Each number is 128 + 24 x the weight over its row's rms, rounded and kept within 0 to 255. Layers, rows and columns count from 0. Numbers have three digits each. The size before them is the row's rms in percent of the matrix's.

# layer 5 MLP gate, 128x64, rms 0.125, rows 56-127, columns 0-63
081:131118101137064128118137109182108114130149118138137089114119091093134115129143156133129172072113111135113102124093132147142120107178128144142155099133156082133117135100102105119135118155082124
093:112129125162116140156145149107101139125186162159174135091086134142115120145157137115150101089156108113120147090099079121135172146126102116113123130175134127109132109103079107122135125126107117
135:149124103156141109121162134104101150121135197153105122133117115141125122151108103088108126138139108101168109124129138099109125180140072117145141100114127164148096108119157141145139115088103082
102:137162113139130175106156103141160133119153108096104118152144113117114115145135153192093160147139123117142122137133111118111141125126066122177119143156142101150064108143106137107135128121141167
090:084108157127130107137119091164104138174107111163109101172147093102127110123121102144131126163123130113116127104100139125102134146176126113140104168089107144114115130149121092108129195132137157
131:114106122112148121140145140112093108149085180102123120107130104097146160112159128098136134076107129158134111125129106074168144109121147140139121117125134108137179091126112133114161133150087077
093:129122153125128121167101126072119149108103149145093112103148147105151148115130167128133134129166121145115135129096173123133160176133167098142158132124112124151164100141112125138063099128083143
104:104146081147144124087162136122105141156159179143116152110144131121129145117140096155125114131132139115135116129087136097126156082144166098165157081131139164111116121081110161133131160143096135
104:135156101133107146046179154141142096142128135144150097140112106131120129109145113129064108121115109121129133133144124077107126118092125151139129136156105110123132151104118123183137119101170136
106:103091147147161122130142157093154134119127100163161158113111125150102126163119132136132186101133140108097121122147138147157083104108157125191128098123134128122107135077118150087125104120126104
118:117151144137109116135120140119106128121111153132156085152076132183142108117140106103119096107093152097139164092132112091154170130153151105122100106161162121108099127101106106130103106171116144
097:130096136078113134170143122071148143138142127164149148158146119149131169125105115135111151151135169144150149161110151114121160124136195087160081152145120138120142141111125140142144128112149115
104:094158140142108100171105083124103151120148129094131110126156126137099153142162148180111152094110111155118120109192161134134137118130107135146097183150150112154112121118146119113135121169113121
083:127167130145178098140170124134124185139107143143123097141076099156114097090126132128154121095135125116128152141121155141081166109150141126141108161121112157098119133111142124080131106136168138
094:100193127121102132135150181156135140123123127123129130167114132110116100157148140104147104143117173123134154085102094176106142127129112150126169137132122134171165098148149139144120134165140087
079:108132130135155133169105135167108080144109123133143108158127151100127129135105099119177082117110135096119186103129123139142115103120124147172133075097107131083123120091094107139127095117122131
119:163117120109099142168134120102118120091080125152132121118100137166075095124143122161135137146125135112137118132167104101135152106075195137121153165098122108126093131084118121138123115135119118
110:102148148119110083084135135181168093142167098109185104111139132111077126124117136145136121140131179108118152111098113126109128123125111108174096142128107111157103131128145113132099127117163142
113:119113111155140152117113152126123139144117162088168111117146120122137161164140129096135138131158123110120073069122145134196138136083118118141167150110161118152129128099107099100138152139162124
119:096202080142150100133105125167074135115103142142157146146119105107125115108115139133180121147085139135109142132151148138160143128134128132165111155130145145122150163123097101135109148109163143
076:138157125147106126124132112106155094100120171111138125133089118146179123151091166110127150122149120159157145126138087114126123106107106120156139111139141148103102074124168104117126136146067170
075:126104074160116161086158103064145126127115141116138128161129123126150096143150093146119105111108172154151179133153114119107100123109132123155118107118112138168132149119140085143117167131129101
095:106125148114179104132140108135113134162137120141124118160147147114106091143103135123132127148137130120050118097120143078126090114127160065148147137092162170160108133121131149133123113139146104
119:139155119125135115157162144143164116094143130141119136163148115142110106129134145097105132076141124164168134174181188084116105152110119136146115147156137099112155126114097130129156107113151102
114:133151181158114135121154123128120108162095173131139156140099109136123179147116126148135114154159144149169126124126118143137138158082097113113153115106142152116120128091094088155086095120166146
113:149155138159143123175169130125128125135099139134136164152126141146116156092180148135147141121098166092130154141105165108145096154140122105109084113126169169114115127134160157132088111127168124
139:123177145138137112133112184095090095156122134086163114150085159115185147139125118100137108159116181098152129106107159130137116136152133114158142129124151112113133107107113131130139115115171140
097:154149115180133066138126134124125132124118161197107093144127123105177148130186168098140148143139120137138123118116130119156175135128126143100152148143120141105167114149125132116137152097119117
098:127157080153099157153058138165133152124149146168137089163109122123148160143113127107143112157107138108115097125161080166100123161151134131109113120136162156147134125139103106147115117123120141
064:139148154112125142152126107109105121112151112130121134156107153167151112127148087088067129145139092132102115162152137116134114120100169123164166095120126108156142130147173160179132118117113088
135:090157128118138123161156149152140122126127107109150079115131118114138154130141141080120129154140175086094140139150106132164087131150160142152155113103139147115158122146145154056142120109120100
090:161150078113156129117124118164143134141128177141084103149124135128139121118122125106136126059131077123134121125126116124086126085108116108125122132136124126112120168109110133065108111180156117
113:105107133183110096149117116130108093152137153160117106113111100144093136109158137133090125142159131108133126134119168118150156134108180103132155152088127144089081147118147136158139167160113151
123:103154189158129124133141113130088124140112138162138121150131133110128097126101177136082120168061134103125161092158163129107110136118143133141146137109144114095120096102113119128103120130171146
114:143112102120138149150106127146130120109122182124110166165114143122142117135100087143123156138136072153091138159140129156114152125135154089086167185108127082133149097159135133102133119128123144
103:114124100145164150144100141134134123099156184097149089124085123156129127113162128148124102118121115155144127176115152115090098078120095117084115116138095167134122126145121088150100110118129146
091:135119066137133116143105122118129115114100136144178126108138098174128154139132102155111134126094128140131107117117104128145085144120148185150125160125124096188139135108099123127094118091145179
086:136106122109143121168103158121131109121137110169133143096113148079105144116157081147181111151132142070140129106110087151103123128123103109123107130146125148185127097133147135133085137096143117
112:148115143148091130123157140170125098109117142115164122152134148153141105131128129141138106104121099168104125145095092111110124091095121180135122127075123119184150152130123141125105129108068093
090:103109119145141118159154132152121147165126148167106150103100115118197125120144099146094139127123127109149123157105160115163094078117111131120094136101124155131102071136108141149136107098097149
103:121096147134133079163145110136169149180126098141133171152110087102124102129124132088144164138117089095132123147147111102110112107085113125131132149151111112072174117125130130134096141141120132
099:157126113115143110136082129105112138111094148114112146151150141113118091136134128109081146126071126200122142137154152111115116132136082095080097118108116130081160117167146120141139116126144129
079:128098131151121103097158149143120103089172138119138140141081107130139082178132117126129084150081170109136156109105070169105121107144135123128110137131111128106120164101129127100129114130139103
081:101090152131127154127125065102137133132151145121125158121107135142087148160124073137103116107165145141138110149132123157205122122118121102110131140153134144101072107131138091101129122107138128
121:124141112159161137140126163137142097144131147162098135151126137134116106094158118116120152152136158111127081173125121148134118108131127182143085143142144140130149037095152100129115115118123109
112:126151133113121083132159117123140069128147174131125131134115142195124153137153119124121163077136123133135108146140113137170112135126124120129135118137130090167150161115074113129070144151151142
121:119127104078083122158141128154138174123143137104120121082133120067129147154139127111120086143112153131126135125099103106131085170175118118102144136163106157107123084146105117108111140122114116
097:148166114097110117089164137141158107166165136130160120146103158116110139131132163159096161087102128089103134115127126094074144106104132138135156118143162101146150129107103152164120140102144130
091:158131154126106119135094095137116114105160080170163113126139144115127169109155078141142176127140122137164097149111132139097086135108119117118091127109148153134136101089158147134116107083107111
119:108149144158119098159154170138181132110136148186131115144138137117119084085166139119135117140133126153108175106100131150133143111128127112093117109153120128104093147166122173116093122164119126
081:163120134111103131145117151105117196126114125121139140190124115135195090146145145104117123106128122143137134142146159146135119115143126176164107113147130094173150126129114105179114123165130130
087:155157119159135116102148134175172144106103153140156161118115150159133119075128155142104152157141139127162105086146127097177118113145136122149115090098115131157162103111149104131154120128107099
115:120117125153148089116133128133166091151157166145125147151116141155074113128115161165137163097133117137155094153149123098148120108095126125131125112165147092112121156074107122131135097159103086
103:117135119147108097124130144165097149129137103135137111133116093149104155150135078119124105113113141105084169133152142114123123164128119126169114131124128062126108167057122138112147089132118093
086:153157114135188115158139111101134118145086156120099183132136095115184143132131133120145155137106128156129135109107124102169125103111138079131173118141127114077136137118125129122090140142090121
107:146087177098090149172122156132145107146126108109142144163102135116124139124113139141157119153106122131133172153089105169114136152113158140143131160181138122119094147120113118142076138109144086
118:091110121137099115152123128147107151125128106137122154116126149103122103130142115165160111159168119116147121079142161108132140109100112117141132173095149105086116074117126068089121129158089117
055:155125134148143152127145126162100107103089130141135130124151137102169118132143127123111134144101113168139097131124160139100149101123135158145116117071118093141129133072071175130105134128149185
093:117116119126156121117132140080147090154106145112162101142117191123129121116143122135136137098056149167160086109105171171136141132166099150157129163126149120121132123131146121131117145145137108
086:084086142138103134092159121079117157130101113120124127105137117109127111091127130127190104114117175093122130107131089111124164132169168131114140171137132142084126128106128149153157136151117129
108:137133089141103148131138148133141125090134110126087119113122209129077121153162111107132120146151158101139104137096145152126105096128147113138072106097162117113116093097135131133147138131161118
085:151137147125144097072123145136083125127158158133103132098158169131109125173136092146132114080122162164111101140127148152154109132101119135135128172146112101149108116097131111126122178130174121
085:134113122130113121122124140103095114141116182132122109148167107181170125120110125098153132150167100148089110164139190143097132154147139111133119125119124109166146071129137100155135099123101121
084:095121105100126134100111113112100143105145099099115103182146120138112135170155092145100154113139103114120167173138122133152120100107120135175108136108146142150105134136113110100137059123154100
080:135141113117076106149084088089133150111139152116123122103150147091144062126118145127100117141131114137144157103147106136149113148145128127143103156134153144127064129120166177126124115172119124
098:108127122109103155105114134101147140130094103139085104120123094151143137135171131150193154120117137177112104138138116152122178137109164121090151146123100099139145122109101110147096175120151113
097:113116108139099093126123119158124130127118131116161141099133105107141108123137163137125179164074124133119130158127100089160123059082135132123120148131138095097172130130138116139141071142102137
098:078117107108146092151110132091105141094146149126137123097131104138132110113124134134126145169096128126121084157132140099155114097064119108107155124107134104128126126099120083176095100104110099
091:151117140126130125124152158091124136114156170104135148108134103074129125148140117152114143142119095121122139109106153141082099142119088118112137095071099156083144129122116094171129140180128098
091:170112138121122170136115099125153119155079154099147147174162133111145141141141131165186130121125121145116151098107139114115147104109174117137160148135131105159087141136186090124124131148125125
090:140110107157125137151078136114164156095101142130140115104105134122117151163151079144105089134110108182137107112110119149068136114138099121163167108125127167139101106102149125126123115151144101
094:110125147127156105092149130154142140082123121154105121154142147103080085083152151170121103147107172139155121119140142138106160154126134106128119144169123147146163113112137104139193123133131104
# layer 5 MLP up, 128x64, rms 0.12, rows 56-126, columns 0-63
084:152100114148088119095129097178102094133146113105153083131079075107139117132148137131091186094098119134133144108102132135114131107146095152134169123147140110111118147099137110129142150135125109
095:152162114146140127110140121133110104127171167132131146121176122157121128153137136137167137069098140184138114168151115107113152116106144144141123098161073119143133129123097117173108140168115135
136:145065140128072144161152133107140161113104103145127153149103107148122087104139114147141144141161118137085090164124133105098137119133124096111128099148102131119134142161151117105126117064113129
113:173099133141130141123101129128125139116114147096132152146102138123137139176088171113114123151124092126155151136127154171154116131132148149142173121163181094083090154105108129092108141128158138
093:100108139079140110141125103160110118167092134166145144148137113086147119128145093173120140152110128136146129088087120139087125105156122127147117138088108153122132110132094080117138166135168155
118:146145126092131126153111125109122156124119149073115113125113149104128154119121123091129122147065119121144179109136131140136129106135131091108140152173154098108151130115114107148203144133080114
092:139083169143130142136124166112129094154133150139148113149141139131115170136104142136062133141143094093081148086125124105118086110126127151139113159103148125099135129108146105129162083152131095
103:125131103164157130141160127143090140155172167138126152131154155104126115108136106163141108120150152117128150114102148122105160120175117077183153105141144148119118153091112153128152149158096158
100:132127131126174139197080113133111156129143141138105137112151106138171153124125143117192169127132134124115101161148147138149123154184158123111129107126132135148154125133144107095127133156080144
101:120133114183162143115148143136121147142126151137132134125125120113110113166136131128080190120124148117115147110137188121137111137095160127145115073107133117126120156085087162093112081127112142
113:096137125102112077138133106133102112157100172127155123136096129154133144169143112126112105123105136130148155109194125109166153126150127107137109136145189123099123131091117109125105143165088109
104:132095153086100158120130128102143132160151122148149141147158155137145149127096089149116135125140162136132182153103140092136152133128211093155087145133118133142120135137119162147139135092129122
096:137124119116116150118126100152159136095097128143140077156205138147165149110093141134118122133151095117119123172140126115143122116148131091162083147098101158141119148155136138091173118136125127
087:130141126134171102150154109146107155136105142165126092145054101133108109082120127124154120088137128108129180123100143143095156122159141148151106132121130168093105145109115127087115109126142147
101:172101131152176074139138134101107159126121135071170153152132166117107135095119120109111119105093109130119117154136157086126088111122107094130140094143136133130136112120188122106126122124109135
087:132107218139121145128097164150128151096186109131122133147111151124107110121153087134158133139157133144123166148100146153097122134120093163141148159107100137142123119122168143131151138123124146
122:116152134143147132111145120132155128172175136120110149122120140095177143135111154077124110132180124181137146133108163137120133137139087098175109109178134160117163126158148135105150127125118111
100:178132085145123108130108108139113182092132137085125134120156194172106140112151124124137132131122068138119144118135119144162145126143137145112115137117135155132108124123107106130141146179107180
112:119119141140121145118110133142107147140127134105155131118113093138151148160127143150112114134168084108098103051133137126148126109123118117115183153112154132149141178068125085099156112121148145
109:171075164112104139151160132102148139143142117110105116156143131152142107123146105114069130127203114131147128134108112132121118131141114135096117124132115134128111110147161139120188121162091089
089:137124153120114156134138101102147073102112162137151124124090134131143141151109130087131132119172136117179157110120090136152098135139094125146120114115130149115081091085170107103108125145085150
080:137130167106131103174095165192114127144137122137131146098126118115103172105127148111136167139146093099115095128098145140157141134155117119122149148126140099074129111156124191122130108115114141
103:133113170109123106062099091100151133143118146138138104103153181120106139115095134097126106117152164111132155142128122118096072151075132095132139136127157099138135116126152126116128136115095160
115:117116104120112125113119128131127121145065147095115103138149139145156143120095121172149171158094131155062115129115112159155154084104144134146184152117109149157155148121137127157131137121121148
111:118159173143130134089158118147132124171116139123113160138114076095122152136115087124145127156167137112124096129124108138150108144109133146111159110126115162112137177093078111150112164130177140
103:112162163102135131123182104124119143105111146145130157143100132126137124117208159119135120141130154084154144168124129133164113112109138087091117104122161126115113139137180151118103121121168131
128:134093151112096123134147062140161135080128134153100130100174141133072135140114129131121162114144102166087111156135105090128114129090136113129117148114121158136145116150160110131147113143085120
099:157129129152117079118152159114097135117161157193119065158151123108116137132152146136151119136156120096160139127102126100151138152152081166086120112141123173102125117142141142122134124121132111
093:111144138147134138154057165139149125130105111158163134108102147109146174181132136126100135144110131121144130133123148154126136121106126119088147094138143137136098125130133048167134131152158151
070:145133154129124107156138119110117106145148149130116109123100156132141139157119066091064110145136117107122107151117123089165080135120135099113145115110133109145098136128177183143113103138120084
125:133089104133102075127146093110135097136080107155125168112100118116140092084142166146116160112118088174132124114135131131101179127116130085127145106120128130120092132141135097131119108111165138
093:134138103117110133130092180162132151101115128132166123135097159159138106137148136175184127071138119173117124113137129147112184096121138097090142138139120126160130148129134141091094125125143143
102:122165144063147143071146119098173171148129137119141150149133141132159147141120122162146120107120124173107119142150101135088095130126091142147168150110141134150164118132104129101138114094109139
120:158172122097104127104126139092104129147122146137094158141113112139177096111122104129139124157133120113109139091140089143178122179174135124119132144115132103094131124097077137149143147102159155
113:100112139164127124088146139164113153141140131132111120137123166131135133125153157140107117105124105189101149169142118067105115119130155055132171136118098114118162123105124141114166138114115121
109:109132084125143118110108151105164138142150167131162117135108138146119132135155125159153113115131163139134131126080134096121103082132133156123107121127108203136059117111123108152129105161137157
090:160095105175127137116121096128116181108152089124153118119086133115152156143148108126146111157108153115094131096136100129124127099152121094104126151156135130103129135150144145091129157087161183
091:124139097162143075104152096108130110120091169123124145143137116172158140153096113154116159125097103146097116130154188131132140130116141151154145125092130068137141134139130124138164129153137167
101:168147106116134130103102122108150136121088116114139126160140139110144113138071154142140114101096064168133112158146099169104132106102149127148129144153087118114115099154127132140145137117174170
091:062105140170126078189110135120123163128138144171133133095102131116132143146133170123097090142119118113143101136127128132147123105146084151103132148102130144146093124125081158128127123134100148
093:096115123156136115150118145144131113177114109109111139095158114107112150115122156122151175114108144155080103129167085088113133105121141089131097161136153085097161121156097156134144119153126144
112:113132128096111150162136141140139095168184133142148118138120121168159164071113132162156112142149106068119107142104111140143122109133172149151129128165112118171122146094117112143123110112110140
084:120145137078132088149159104138144190146120103114111138120148151134157195147128131151122176136137116145131101121132124142169099155114096193118162130133143122127130089146106157119121128133122120
083:083113135130126118128117072125182134127116167142128168125119136153111123154126109175116120135135068163114140123137092137178124117127127138080144137127107091077117108145118112089129096120131133
115:094178130142119061154112159144121150155114123166124125070111101127118118123140059144126119136126121077101099142112110148143131166163083146144127128125140095143122133117121109118123133141130134
099:100128134138087094142134128127123110128170157142162112112114116199140119163168128133137153116140083097105114138136101105143125138118094142142101110164132111148120174124072094115091128151122129
102:137128126130162113121150097106112117136117121133141143150091129196106137103129118132124130119148127122104098109144140173099109089078161146187114117102115132099097185112138131168158138126109119
103:135124104122165144184072133111104164112143124131099140112151121130158144147138136125165121145151127147133111131105150152149116147177091152142129112057137129119124120155123127092166180143120116
086:084140104113175099137139137110132149121101154104134127107107071123110136145101157138094072109127153113111146080124140119159159137148106124162166126125098132156105127170100124114145139143156151
114:152128104171121121127127180118146110151142159148119121137138115134124093089181129117118101129129122151112148115114127127132173126121138120103099097173098120083094184159101174138129150158117124
083:147110158112122128118126158099171191123133109120123167144129152135170122139133154142107121130119155128140129144171172161121089148123130186132132103131140116187120111158134111143094106147155153
091:157136128188117140091138117132155140114092117140181158107127159131146132104116167126122146139142148105176107106126150083152113122154118116143088088096098126146135116125168113126135115139094085
111:107118151099086075128169102140131092087158136147170138131135169118099125118157121119132155122113076112113126167161117094143131104120124100132084116153153098106119138108155144118100115120098128
111:132097135131081143111121143130117106136130167147101135103140101139152156122170096152157149120132115172061136160128152124126156103147146140127135162122113097129135174086122091162118087109133134
088:158121125122139146180122103116113106126124140122108168125095102104205134147148138096155148139103106177150119130125148151161159124110138106132119118077122084123106115107133117132091117170142129
101:131102063111109159139108165130116130199130160118169138113121088093136152102116157118136139125123132104144096107115113086093141110130169105154140118147101124163165148133144148147133125133142128
107:164134157129059097103133115158099128142115114148143148159105129141129115143122193094121115108093115115119143169118127144117107176132131120169142094082137145131144135105110115149132169140150146
059:083127128122118140103124142073131125145142155121111109168194152119130139138107136177159102123126140141059143121129137118145070119105136125109102111176127109117146127110146116108108102112127104
093:145112131146151163098148142100116095141107137112156114110129138116105146149173108133144122076081156161114132120059147174123130140153120128156100134144144138089141089136156128117121154159128096
092:161158121105129108144134144152129094105136115128092143112091112141099134152142129097099158160130080132160093124159167133153110166121101138143090081118102112145113112182132126123085144111151136
097:137121070141092118139104104157116142099127126140138080103132138147114185133130127122175135111143146159155117100140139136116157112119176120139107110109116172193113161101147143125112134161124134
087:089109116121097133128144127126145091150090084098138095171073091139174144141129135130125112187128130097136145131152104113114143126124130148150167106110135159135171150151139122159161116109110124
083:125128169176129155087117093146105138109141088139109097127119126100118118146143112129113138134110173156129124116117093090137099113084109096132152109120137117117140148085172130078098084154120133
089:100058137135120127123101157122108131118153115102112136135105115094152128173139153117148109136116103173123160142155117144122169145117143114081154112105156146108100193115082133126124121152138130
086:157101137107165133168119128135125108125155088146149136122089110119092147121144133119154186111127124121091147157118106130132137086092101135129107165176137134154149149147144114154150164097135078
095:147125135105115128124144080124125135078115153111144123129117121095129116064097144111117111168111119120132126127139149092132122161173127163117146119090150112151122128146111129130082065159079138
100:140121147178135089098121147128106105110136123097119107108137079103137113147190114113139106141103118099201119106119088127129164156153098137095104094143131150113096122109134129132139123144117124
097:146127118115176117147073133116102097134138159112095105106145107125129119145111122131139175167147155135133106152138147133099147099096130086137147169152172107094093105132150146126099105153086136
089:109132148136134145143162150111174124123148175188133113101104098099149153120128122159119126120163104116109129103069136140131106133173123156134141088101166109124131135085095113155135133150103141
101:162096137099119141142126093134110152139087148095149154188146130120163140118145127184179143136104127130113150118143124148135137082101174141126155142121119110143099175144165107133136150143140131
093:161147078103129116126122139136110129164148102112120152122155109143121152074110133142096192115135158120158140158134146112144130120080153128114108142128112111091154188124088145146115137101107134
# layer 5 MLP down (transposed), 128x64, rms 0.112, rows 56-126, columns 0-63
090:092179127115158104092094113108068109130130132157110117101145125071136119138103120095123103116132143168139124125133139121140117167154134120110071105147128081114114137134173161134149123121123111
086:108117118153122127141150144098133097134155072131117165102151138083126133146123127109110127093128142166101098137114083120136136133141151114149118089142099187144136138116109113122125165159110195
129:122077115104090127133129139146122124194120161104137144150143096133116106115148139107143155181144166118132127143095171147108113110116085117119144092123121113117149149152154084097135088117100127
114:137070131121168105092160120103115132120113088136143155137104120095127127174126147123141108173134075157168130116132160154123128143176182099124130112101128121108106114133131147117128114092142109
097:097118143139172134097111129151160089145113099132087113098121113116092124163089151114109158100156130117161196136151137119144123099133132097124106105144158101166131114102150144127137149125087129
112:137177149100119141131164142122132127148132114129161136156073140089119135109130150125116121120140114144101174132144108180124155094152078121118103133142119156125106105127143157172161105116110184
090:113105117132131148147086133151111155177139108156120130184118158102086118170118106147152127162069112147108108101128130115111123139134133118131142157173147080134117109132127089150128147142169126
084:146171124116085178131123131115121101126098097107154120116089165136116148170133188118163132143158116129127140105169148139131127125144142158129117153111160134167155121100143100155137129120104179
096:122082163105138115140096161142129169088148100115141099139132138143143127166114126103176123137140137171113131051096122119140138141122133112127116143096161097124125069149135133122101129151142143
119:138160071133149176136103128149147115114100139155167159106123117102119072167130121154120140151129115162119158079077144133146139162154149135134136155152110131122135124109130154150147100154117153
131:143139129105129104158116149103105120098097136138170163113108147132195118200125119102135112128111126124116165132148102150145119132115103101109146122181170098113100126111138127140140140153114168
100:159153140106128128089141160160074116140100124130119111120079118105143133097120092136136093122153120136116118136109182157098162113171117133114116119171143090140087131093145148109141121156113158
098:118111087121125151117114097136181124126106115093164082108176124161167130124152131161135140104133150116097162117138119079122121127130103142136095179118123120154147096151128114101176121150126109
083:140162101141115141106157111133122097165112130159142116133117101160148155120087137144176169134088126173108157111091184099097146119164120132092150089147120145126118106111141146124128107116114145
087:127207131140150108140159120143152168133148153137140115137125155126145140112120089105102126146131162120159126104155137110124115076108164097108134139147123138146106122111125127112061134125161080
074:090179121183126147126159102118172110146117140146120119119157121173163119120100155138121149150147137101145097111131116181134134135132163084111149097117124170123115141161124141124092105106123102
133:139106147141193102109109112174165177109143118129131122123105112115193150137109135119151156101131155132138086086148141135133135140160098141114096137101143156087139121130140104140124113109109098
102:099115122114143102155107125132139172115116140115123120116147159142110125120139080091200142162144126173144154103109134120138113152148148085105109130121153125113180160140132101078131094130136146
126:103114113129116195118126120131125135149132110117160132124173098128134150153122154111110130185178069134129168140106133149141161117126073149142147129152118124115162168085122121117142115134120137
129:127062137149085102109139135125136104158120152116122058112115147095185114117139124132081133130097131106150138088130090128103135144118127107099122122090141121114094140140137151141119131131172111
080:125103150110121151110123127093135092140090086134127164100117114119148147143101161141158113144179151166164134113118150179110115104123109106122126121177124134090136134119165077143111138151096143
075:120114144061099114132137142150149126175130160123131123133101098108098145140123101111134133075133153152113120120167092141157127150124164106143127162097160142082116093137132161102118102143161124
089:106163116134151147099108117103089123158176125144123121161117091133104096158131122138134116181109159143093084157105141138143154138107115079159142150109146154140119130121114148135168127168150100
140:134122150127103110109130109151128151108092176117179133168114137117149124141105124172111181142096119111130082093133099162134116133104197107156148151124119113124131136172158122117109137122118122
125:086116099120169146101113123155122114156124170107088163151124102159131162080142171128124113129154128120139110144110088116128113096095128138119106136133102116152136137057133092132120140157137101
119:116159101109083113119106130136122117156125141154117168111122105130150175119135113115144128178091132139163126166175151100173139130135146105114093119141125132197093132151136154103125142142138152
120:127123192163114102146108125104171121124125142136108119112135148138096147149094142102146155120127192133161057133139139151123126147126136107170197105116120123120150138125131144147138126137114123
126:163159158152134106118098135119101112147137111148115105163143174120106120126162152113181137134127093105162162131138138137143128132157135166072160124181117116142141128143144118102173134100143154
098:143150154103134149119101150133126116154104088103131160133126166152118183181140127123102120131105133146167147129177142135157164150166142130100108091127115080161137104120142113132139136155090141
058:133113111105123120135172121149138124165151111094134182139207130152075129120121150139178113102129141169149157136111142096088128114131139116117137113140115136110168166121132142110129116148114154
134:170086095140135108076107135127121137146123149112162141129103116147109131140144148098123117103138086168141082118149140083102145129085111083134130173132110101127142111150153118177108143148136117
092:136068110140149099107141121138121110147094125143137112141148129145127114118124135136112115098152152157064135115096171165156158092111132133129153093173119119135097141144133091118129112145168178
095:086089127185129138109097154188119115134158174141117117150093125125117151101113145130109163174140101100121132123125148131146158147117136134139115143079155109099124163127142155150132157154120110
110:132131096101103111106123128170134120124087142117112178203143139160146115119115161103152087115167122085132147159148138118169104165131122143122100108124146100112140157131125137146154140139159138
098:098099148118106147133150165168146106108125180140138142127140143107147120133092111136106119146131051125134123130117143130136131162063096111148130139178142112160143141098130139131122142105174143
116:089094138156120128163097122135137124128130118118177137136107132154121138153142178163120119106084098137102139139120156180181139099128145135102098117161119140162131165143131142168137115084146128
082:109127093089155132130116112124177166147147150153084110095123115087116158122100164136100099082123133139110146118153142147156131107121079083106107104120125122100144159141171144115108124119144115
080:133127154130133151122126057146155151121158096124118079134079114112120133142148128104121143116124149113152108173112144131199097102159088115112123097099140157097116132101131113117113139142145140
100:143171113110132077144092143108085100150107136170127135105108114081112106118090141082121145147102137136087151126140119139123167128138116122144112130182097127115086107148165102122121131152142131
082:110138078147161116106111152143131145125144075134126123109137106126150134104142180149137143163117114119170147151103113119159126086161134161079142118089138102157094125098105117155165129104143115
091:146165158117143121092167140169108104155135121132154120122141097055100116163140145149144156096127115104108099127165118108135147090148128147167126133119145116125132151146137198115122138131121147
102:089133131150125091109139117152141141121125168144131098138091093142137140163121125111168110113141124149077111129104095129164121172099163109139120109098167115165140136124150178180149144128112125
075:103121164104141089142129142144126143110119146107129098165073075106106104152090137091150123111113139097116105086129109093170118165112089137115142136115133137098135122128141170125129097128167125
080:149134124131147129120121116123097112131097103147096154130169135108151147167118108053144106180114096160120104139063149135105120128094127145121109149110148098145116136129124150146109148129172152
119:099147127161158101115097148115123107151099092081092140144129118145091138119130083113105136138131127122141112157102140118122164107182120153154126123126107133113131062075106097128113111151143110
125:092132134130113138118150134127121105127133122160167130098117154146162121171131134100127154135107135165131102152130059132107112151137137136126134096153123150152137159091088142096133126140159207
124:149085176163147143122124084170121143128091131125121070149112120094087104119167128132127114130131133144156137130131097087130130161117126118182142091123146152095155149152106135122148158131148129
094:128135125069154147124114136156154131095150115090124101125152124168153123113130093087188102163152181154174140084122113137156107143109148135131097145102139117123138104144143124124138151145129132
090:142152129127147126119143132132125122114150165154141123120136106141139103116139070144130108102084166080143131152146089091146087134121130095137163112100169144097145169093132115145158098099133092
131:097147120112113124087138113144127144170113057111123133121147110160122140139143103131113125150140122118104085083139149162147139158111076125134108143186100150133153164136134119134163141093133154
086:165127140114126156174140145137129137100112098167156126104081148117124109130144145100088129174146114102124137171136168152097119120138109157099131119128123135207158155113136116123117115158148119
090:115148184126160149131159151104113112198154080139135180113148171124117091141125159123132110142151138139133090140080131107134119121138159150109125129142110115130135182141125142128120138092119129
118:099171162086143111133144132096142094101119139159162105139153126115158158174139138105076155125130105117072106110146140115151151148106105153099125109149129107117126168120129150102112107117152101
096:103115124116131188114136111088133143130098118137143141112159132118158082132129134075097146123160094141131113106102131144146140102104137103106152093136099136139131087157149087145136170155079142
074:120129145125154126135137118125148112163131159083136168155143118148131163122130113126141124134095121117140117119141152100146100090098085091116131107122157151135142117059134101148072086161088124
104:160129137095190111119143140135120095164134116167117149098165127103124122112156154158125132120128121082092170115132151126059126139167128146133123093157132114143110162119091112139139148137116149
102:116119139150067111125115107187153123128115129097114139119137099147129137094153096151143086111143152090147148099157164135173114132124151136133099144133176067123158103125100125125130134112123126
054:173127112122125090135100126151199146122137151076128162147114115151135141159155112165117126048118130151148149139139129122143164118163152133142127128121129151101150102140140093125130105137138105
090:140147119113101139123167093137119115131098107156107056116173143110110091143148124113128089155131097148115122139136143142102104097166118112105139114143086114109120097080144113159108113109089124
078:099131116166129114115135112124158125116121135082137115117161124099166103114103147147105099117134162118096093118107082122146167121144145073142165157116125182139142087143102108136117105124147088
097:140131140109121109171126132147123136164145115135193136197154149091162139141141169157116141099148137164147128109118109174111129175082145157085131118135132095131133126128140118137142142132130139
104:112116139110111121163134113110165175130121124128154130134120121129116158084111156134165125187111151092134164124137122094122120143144056097139140129129175180149127143130133145121163129111113093
071:120130095119082103140097130110124080113091144102103125156171169134136143157115126127112118139126126141125097097145149122119146161117106148147141137210125121102140087154124095112113132129093095
081:167108102131122139138133141122148135142106123099155121151091110106155103106141181135148095169143115124168103103088122129138147139153130131092127113143119069093094107133155153144101179109100139
074:147119112088105146103108151143098152139135137070145138117131118165087131106111196148116115117143148146115118104160138101154144138094151124151113092142110149123168099106158172127101135113127101
091:131147112144086131129104163143106104093104140127142084121112106124156126142159123119120117131150155133090143107176165126138137162084139121154127110099074168110130097139127157124093067122126134
089:104178120097144141136126123103124124167106114187109131160094161164113113142114106116099101122156184137140144106097126116138126140169104099131142108146143101112068126150102106147114145141125115
109:144149140109146111125106121119145123111142177087121140109123122131102149097117142113123158143127104151112054113133114095115139115097090106090146173104117120099065137130136132093118114137111083
094:101119137126138118134147125140118128156122126151134130104124087117133139161106116138136151135130113164090133118112137222142079122143159129122123111111132132166160164116149135148116092182141179
087:108132110128151107113140128122137100092137142118103142109123140153101113080138141108103108098200124103135126175105124123114103122158095148128082117157117133120123165095113102082154077115114138
093:165129090137123145124135128137143081089175148134133163155158085129132100089131139136137155104140121134158131152125100080164104116100141114075143153122150142116164150150093144130134146137127088